{
  "head_dim": 64,
  "norm": "rmsnorm",
  "norm_place": "out",
  "attn_scale": 0.125,
  "parallel_block": false,
  "init": "normal",
  "init_std_qkv": 0.0173,
  "optimizer": "adamw",
  "decay_fraction": 0.797,
  "decay_shape": "linear",
  "final_lr_fraction": 0.05,
  "doc_mask": false,
  "train_tokens": 1157000000,
  "max_steps": 4414
}
Each number is 128 + 24 x the weight over its row's rms, rounded and kept within 0 to 255. Layers, rows and columns count from 0. Numbers have three digits each. The size before them is the row's rms in percent of the matrix's.

# layer 6 MLP up, 1728x640, rms 0.045, rows 1596-1622, columns 240-319
101:158159156137116090111126101105120156125111122091143150097138181175147120149128114177159109110119155170128111113139119175142107157144123139124180107143165159098063086128094172115126117139118123150098175156157148157093108111128136090088135129
102:092133076107109123146131156086135139107159157161116159136125127120088111138161144122124158141155154141126110103150096068122131104160131146089124123109125080106137078157148131140147131161138060152166153121094178120102116140189090117118120115
099:114151093166119113124149147139119164160091130113117095074147166110151139123114096133116120155150136141118098138142086198096102168153177141114131117101100119132153092139175135097119151126099093060103127103111134164143146117133146155134094103
101:103141087118116141133134189152108092144130152111141099092137153160122134092134142145102189112137146163107139159112140140117140131126119089105143136144126136152121132117130128140089140141159096102154136138162154133144128141145122141127157116
100:129100153137113145131175119063167092151108109161091165148132134167147115076123145151122099112161143114154125143148139126134139155137123126156133132155173140147190136165106123135104151151120105125161153122123104132122102130095104142153110139
097:093076108186145114098141130112095140128119125167120124131143123150176129098114124120127146144095068127162169142116140140145152148114135163150072115122126169137141142097119133167110131109130105095126129117129196157110104165148150112107096133
111:115142126172110120137088091157100138150114163152113145153108075130139088145102087150092156138133137148128096125136120157130077154187114105125109105147123134157124142131126121139167118138158164119105102079145130135102126129151154113140085093
100:166120160101151111164114085118095134140128170105113112147164159158107123127136110141082125092152157114091123117135189145142145086142109123132102146109075153103145104163136149138177137134145151111127144132181142131095169115167128153132112121
098:161184112111141081131134106163142128135135127146147098117093123092089113112166094140098089106138121112093137114097111131123109124128175165093146135134103119114121103155163131130174139129091127128150153129142103149125143085114111137168124150
103:127184149128144139127110166150137106094202115119079133121127112086098136137141168122122135169174147157129113106149151106066082204147164124071121106179126093164129145102036138119097130139121122118130083117138127124152122130137108128154126124
098:135133114114070174154093116153153150123153130132159139117081143133151137118135154202101166135134082109126161145154131116126125113103115118158133137130117110122122159108139148130153105118191125121087169108157147126121148146116107109149089144
103:162110138099129153181125160141141153109126111078138123118072130116150099121142126137139110122114139121123108123103133066076145088161115118167106132176149139160142134111139081151154101151163135145112135084127125120148164134153087115119137125
098:137139141123149089141136154162082134102103162117133144139155131133166118140113096104151091104133140143109138130156143190138179171093163072144115075122097138131118125095075145142144129135108122136142099151151135129147145137132109117156161162
099:117135111073191085155125146110097100105153141083163142172133093134129147112086153137136126122140137160125130141097138161147100126128106142136156104089131131120130109138119177096139132142113120115152161104139138152137117124164132082142138088
106:150086151150123147102115102143146137146135121135150108143147179150140155147107119091098119137141130162109163143097151086102149097113176112135121164134137130132145130113141134160122081121147221162142183106154151128107130124121144102114159174
103:174124144135136142120077132156125134146134124165156167148130096154108131101131125149139133116160155138114196116119127151102158168110131094117147069132117141143121100127117094176145114121104146094146163123162137147115138096096148136115101111
098:143101112096132140153119110154156128115126202139106133149125098126095120144136096124142099139163145136126103119161170119180151132080114120106143124110155135130106138123133095131131148100117158156084139158092129106155104162120107154132162130
105:139113160124116111138115143133129113105116122146142150108101119138120092128111124126110113130168095110130123143127116131107135164211091065145110105130126147122156154130107110110133106115095151124125136143097129100112119148122133176109127115
098:117096141135150142122126133128172104115096107134129126098173076149129200141155127136108144137152145146161143148149082108148186148102158113102143122123127111092136152183058154155142128134114160106134079156149139122109107117108099165171145118
096:151110153119111172117128126089121146173081127145119116129130166109181097071133117136142104119102131125154098151128141161125148117157143127151135090162087119128090127110155118106149137124121145127152120096132152156131124106111076133114135092
095:102152081132108114159164121131112110107117085126137155132170184138146129140087125145125124115115145133136158144089107125132109140120129107135168148099101117117118155134168121087130135142159140149136119154131164139117091144123171127175124138
110:117099143161143128118151133156184073126120173110160137103120165127109092116174079109127170147091088103129118140132164130101144126108150124115103144134104123127138127140138133144129102101119120169159101122156146132090139152138126161148100165
100:113164143165113132134133149113161140110100124119093086112079142140157130186153139114127110116150116137137105104115125109127122164106110138109136103144118106147125114146140107114114150134098148119140122155121115129109124144163129104167149123
102:146121152173110126180168139126107141150139140138087106146105086144116111165139118149156138146164165113176094169115126122162104166080123169118139123121154146126147154175145087160133118145126124096124077128155134128136125105145132144106121126
096:151163166105160110156105131139108118125109108127101125097081139120164181152117138147155096123118118143123113119113122136133160103132161148141130159125145161111139118069079124173133111112160143132071126129167104165124132116101124146109102121
100:176154129180116137110116156090108088148121118136163124073075100121128169118150177099121144126167133088120119107140117101142122119097109142126085133146098156115153123124175140176083144149105097117087115119153148124136093055118117156145131163
098:113114106095154134100126124158152142164123135141161129159132114119108119139096161129134124097138150119153164081152122102184144151099117117154143134107116126148099137101081164158160170149088122106134124129101147122161116147140180186102172151
# layer 6 MLP down (transposed), 1728x640, rms 0.0443, rows 1596-1622, columns 240-319
102:166120151113132129145144107110141131113118117120127133125121089163136109089133158140125102154171096138121113128115108147119122130171154173106145183118114141137106138115106167105102122124158205107144130148127188149103156115107129112117089111
100:136157150165095106113136119144154135139129121121108169151152118109123146137116118112083115127159141058155127134138112097149117141102135125105131146072126181131108142134105106146130114118106124110140146141146177150143110139149121108135090127
101:130160134133138139162148066101143142076128129073093112124113126122103133107160121159130119121129148122134145111144121095107144140106115105117116142125111083128124126126110156142106132143134066129114101139108165083161174142120161129099156165
102:184127138171145111154101119141103107132066119130122140137123134147108139107147147152097146147111102127112120119146091140127122144137153100135151111134113115150139143141138093141106136124115130136132129167118125121131155166145098112137121110
102:147136136149110114133116125149127108115134123132121133145166148119153156133092189164111167136152175142147088135138156144150109105063137146144085110132141143138114110102093179125123135190148167166118146157100145180159152119142145108116094121
097:111127105138131120148153107105107127123195109122103126083162109150121120109121131127111128094102127062150160111128101172140123140119173105128088107114174128069105153127154142094116111088125090150134138132119154150147167106138148128146101149
108:159132103136154132146094129153131155115183119133142128170135119127082089126121114184157168146122127115137167148103112156124070181138109120110052112137124146112086117151130119121145149130144121131135110099141117162115101137114138095101101122
102:126095146104116098130090124153136107097167136123096119089132165145122123093098093106109130133123137110101101099108133109120101132143122117085143133148113122118125177115122171128141104113145113109132120097153127125127138148125154124117130138
100:148119123119166104161131156131154144211102143140091168108145102164094155081117121135138136161171105132140132118055101138114143095164152137110133147108085130126122135113105143139090085147152155153143101107129118135129138105137141104078125134
107:134103174164097153114146141085127149119154140124137169096165103137140165161149141161100148119111114191116135133141150117132155145129095104129130136140118090194097094163108147038137131162123151104162120109158157132119115132150145144124130109
099:110112134104134130112140084155144166101109147128143113158108095094188146084158118150135076087154135135140092120107150155174125122128128108125106177089152103128108114123171077126080144122116128138147106108108168118156126104149107137127106122
105:124108134126151100139131180118133120099166131181192133137137138076105142140161123116133121121114145193110139156130162110132122075080152133121114128176116112112158143119114114160111123139083113124114129137132078148114116090139129092120160110
100:149130134141152139148156119116111156072093139142166133139159138140191133136100135129108132106130112098114126150100134157184125124143156142126113124145091130115148102083098138171108135138185124158133138149125094122071132084152135101160129109
099:166102113119144142114089153108097100121164171115158104133111147129154155123141092180106121136125102097121100135092123163182127144142188111088142117096150095142158145123157148148085115167107122121185156138156115162147137136131095111151131140
104:151119128139184137148121126140093073098113143114107114108119122138117096146143149150120140089096155193148143105114116147148120153121118120143134153129099063132128139107122176165113128146139115147129158156103129124119151106093108125149142090
104:146154133127105126147089112128166117141103183128167133134129121100132146102138098137048132148146134151169122146132147112121138109133110118146114126144111114126110183122134124151170121105133154124130125160148123139146117090111124086127109128
095:132110150118127130137128177163163130115142146157158123142115113124160112105181141107114142127127093147149113132125141134089126133115133119102085159086169095121142129093091158170133151149145141131117154119141091158146127115092133132123110142
092:117114117151116132148144088163113111178089091123161108131108153172100139132126131104122113142111139111148131130121150108119142135145131105181110121117158155143134116125138107118126100123111113096106126159157159123105097136104135137144135101
102:093163099113155097124121129139110148166130140141125138132181131123111099156161159140122125108105165088133182149124103099133151110113102180175137126135126165115089131092148118134140129099156110143174140136118178129122140165159132145175141115
098:101132137128077135150134150137129153153155129094108125106124122121122150131146135094145164152148166135105139165172147142135108130128083154129129095175139120107140152162096151153112106075101167175116111090087127146134161101102132146125130123
098:117121090114084119117124108148136134107115162148114119158085117148106111129162118144149119134138156172203119154168123119136138096145115152078142121129107079085153153114160180140111136153104138131162112108136182172106113136114094117138108101
105:122125126125108098109128165188145165127118156101117139098131163110106105126117113120103140127153122068099139162118112128123153145168095151143114127130097118119121114096126136095152137104133123186105152124142134126139127135146122084193134112
101:071126135124145106149131113107165122129095145153107139177158125097120144181091166138141194144145147149135109118086119148097175099101135146153103141091119120103138146139124113114081144090083113152117153192097126105134144125153120140091093141
102:156142076138151123114134130119116162158161100103090144146121104139130102090080096158164106102168148119139107137142155120111154133092114183105082128116125050134129143124124140095150137149086162150127129176139085071170107117117106203099103143
098:111118151088109104133104134136112130134128094178097149126117124115125083092129125133083127131118114101140100086146138145123136101151112132188118106111137133137132130153136127133085154081165113164127123140135117121124136157113152131123094160
103:130120148163166136091149144094130122133141098129110118153060126119103131124107122134119134155106095175085108139103144145070124156093118089133098105146110107136149093105134149092122066149109133127141119117163119111114104119092125099147140159
101:134149146092151133099162121123162155121139111120154144096143127124121120129158176095146074068114147099110119110093099115136101091183129119156128137127195114104104087147162109121136141101121128117142145147132128146157126170121158108124100135
# layer 6 MLP gate, 1728x640, rms 0.0437, rows 1597-1623, columns 240-319
102:106125106103137149110110115150136112164180116108149071071092077141108083086114118124107130154145133139134134147130147129145143104183128123133111146142109145124133112167114138155137099130167099158146124147120124131122147142161096121185114149
102:132104088168149152111137124160118128124067080131123149079147125107151062134081094068103116115171121051139125180092149136184125142106081127154101144158155114095131143126138115147129161108145132154125119111116148127116180145146138134141131123
102:142113139121132115136117126131164087150105162159096137126144115167095105086146153167120116104110138128163112126104151117134159150133171103152135122120106104116067115146116158182157129105138133167119196154157152094129139111139136136130129068
101:136116079131141130112104124155139112118157157133119128104109112127135121136134133169115133126091126135086125132125158160146147122150096129100133116135119122126129145156110117128100107140115134129083105126126132106144156175103111171136087137
099:110125149089164131151147107120117127159125140108131135164122135143148136078117142107113143105111114113161145153106129114102138148123112128150106139131107163134169104123099144124141106117151140124118124147163145078149119165145180127093142119
110:118133181132159116131153160097132128093124140088107103105117142100169122166149142147137106125128118110088154115131160058093128135140083131133146111134155157117106124134109115124095120087135120128132134147157116121140136159127104142123100128
104:082097116104123112118147132132152153098114124088096095114128157092131105087094123136167135187118147129143132135137164084108142141149122122120100094124124135100131122096128126127154129105106149109112131140107146066096122169085122116126149150
098:110136092129113183147124129104148132090111137087159098144143128150151122118161143129122115177161119129121121060143069063110099134145091165130108184145123114115151136110148146124161135134128157159169187151181151150131141144129099143126163127
109:123152088127120191136128136085073137068103112140147108106143130135143134115120128121137132105151132112158113134156135132141147112179128161097130114143113101189081119162140092142132164128173131116136103112135096101134124131178137120100213140
102:107166100101130107148144108093152107126115126117181131148124095096168158095135121114138083105147139090123096146124162090116149097101161155132134149158129114103113085157153115142095107111142137129087117086142143113178161145103119170157128144
099:147136067127127133127156142138116095136143121127152135101104150121141136111115133126137098169138134153153122156110127115157166123138125175121091106117135145121111151127110120093081169103083166137137139143142130138113109120091096109102124110
099:136139096096129161094151154164127172151165156128119143085176134114115107107117126105117138158157122080124158108127118137146120133163129103086166118158113118087129098079117129147129120127096157088112088125128138103128074133143140151141124193
099:117130161132113141169162175147147127150142154160117085140119096173145126119133171117116174168138117142150138117138143122125130131121120153139142153123061138140094150118147140159105143121152164168114091084138122115162107175070085099127109153
106:111097141129205153113143146103091139169112157088079134111139121118144109108130128125126148141136092100120131106082096106118100126129126135115131143111132088126157160134138088103116080104125127115158093120129111126165066146153073118077094139
102:132129090119074102107122107136126133138148075145096102144143122124198112105164158113151156147139189080105135123125132101134148132091169146092088157158150179111167104117131087155114133108160108146144138149153120124104134117133176160125108128
102:142134113125110096138139120125116132127132087148160113157103155124094125147108146166084121162157103126129083108104132103151136130117124140163112119136147109140159102104119166134164114135121112156167089124146123119100140133137131170071104123
102:110115099107113127147140175149178159091117104088143147130108106145143155153173114148090092120123154105081128146141102162103137148114104119113121115174117088123096111110147121123100136103121143120139163135112109082121179125127135126136103124
101:090122126119128148106118144131106152114099109115146101106095110112162126024117144115154118129162152129127144147084115113118145147102098104145151162136164133146132119103155085136136120122152108145155147166169141140112132151115129148148186142
098:137119138148167097085114146131115046156091148172139152156108102122176136184140121184124073093119152138174079120136157152121138095150097147161098131141130133093150160108112115182124115117141100105137091133163099146154111155142114123122103115
094:120108124106102112130167128137150103141133128140118105150086133159124128127114116151099146145112140150142099149094121114137137169121061103142124133144122093135100117127109156164123151118111095121138112151166091134149131128163126117153123185
107:116138120071144119154137095100119122156124094109117148138089113168126137136139097125187091133091116095126151114139123125170132143125166149107096185141159181172101153115128144150120162097144144095138133137150098123132130121119104186090142157
104:139130133099088062090088115125102134107102179123164125133146094117113118115147148154138154118170157117132114133122125134131128117124131129117131141125090145135114149171120119136136118131119127157124116135135122140145152123168129111124140108
102:093150101138116107143150121097146123084107120113144117094095097129192105162117158116139128139145100115137126119135090159144102111128073130149107144106142120101135089122092132109111083110133150176138119156113155110151107109105149105135148128
096:164135106111146170130151145137114136125108126112134127128105127125098108089160134092106107137157130151139111134115096138110121142123094167114097110164121125136114165131172132163127135129126126113071161160092147102144117124146129113137103142
099:084156109137166142120141109161193148096137126113142116143137106123102129130122152129096162153127109109140087106168159123140139072122137156160137128139119132103097144134146140119094155085188159148130158130157157090135117089149099115131106098
101:132147124111122115108126117143141124059112102125099116087131147075140117085148114173129105121111103128121201128134124163114121093140135123156142146147087114117118117099175145104108145107142117133091144153168084133051104106142166175134123120
100:148136146096116137166154148165113135150090139114137138159119146105144180177097122132116131121155136153123152106084108142159118079135088129125138119140144154112094114146095150150144152118101133142187164106109119114136119145146106157119134133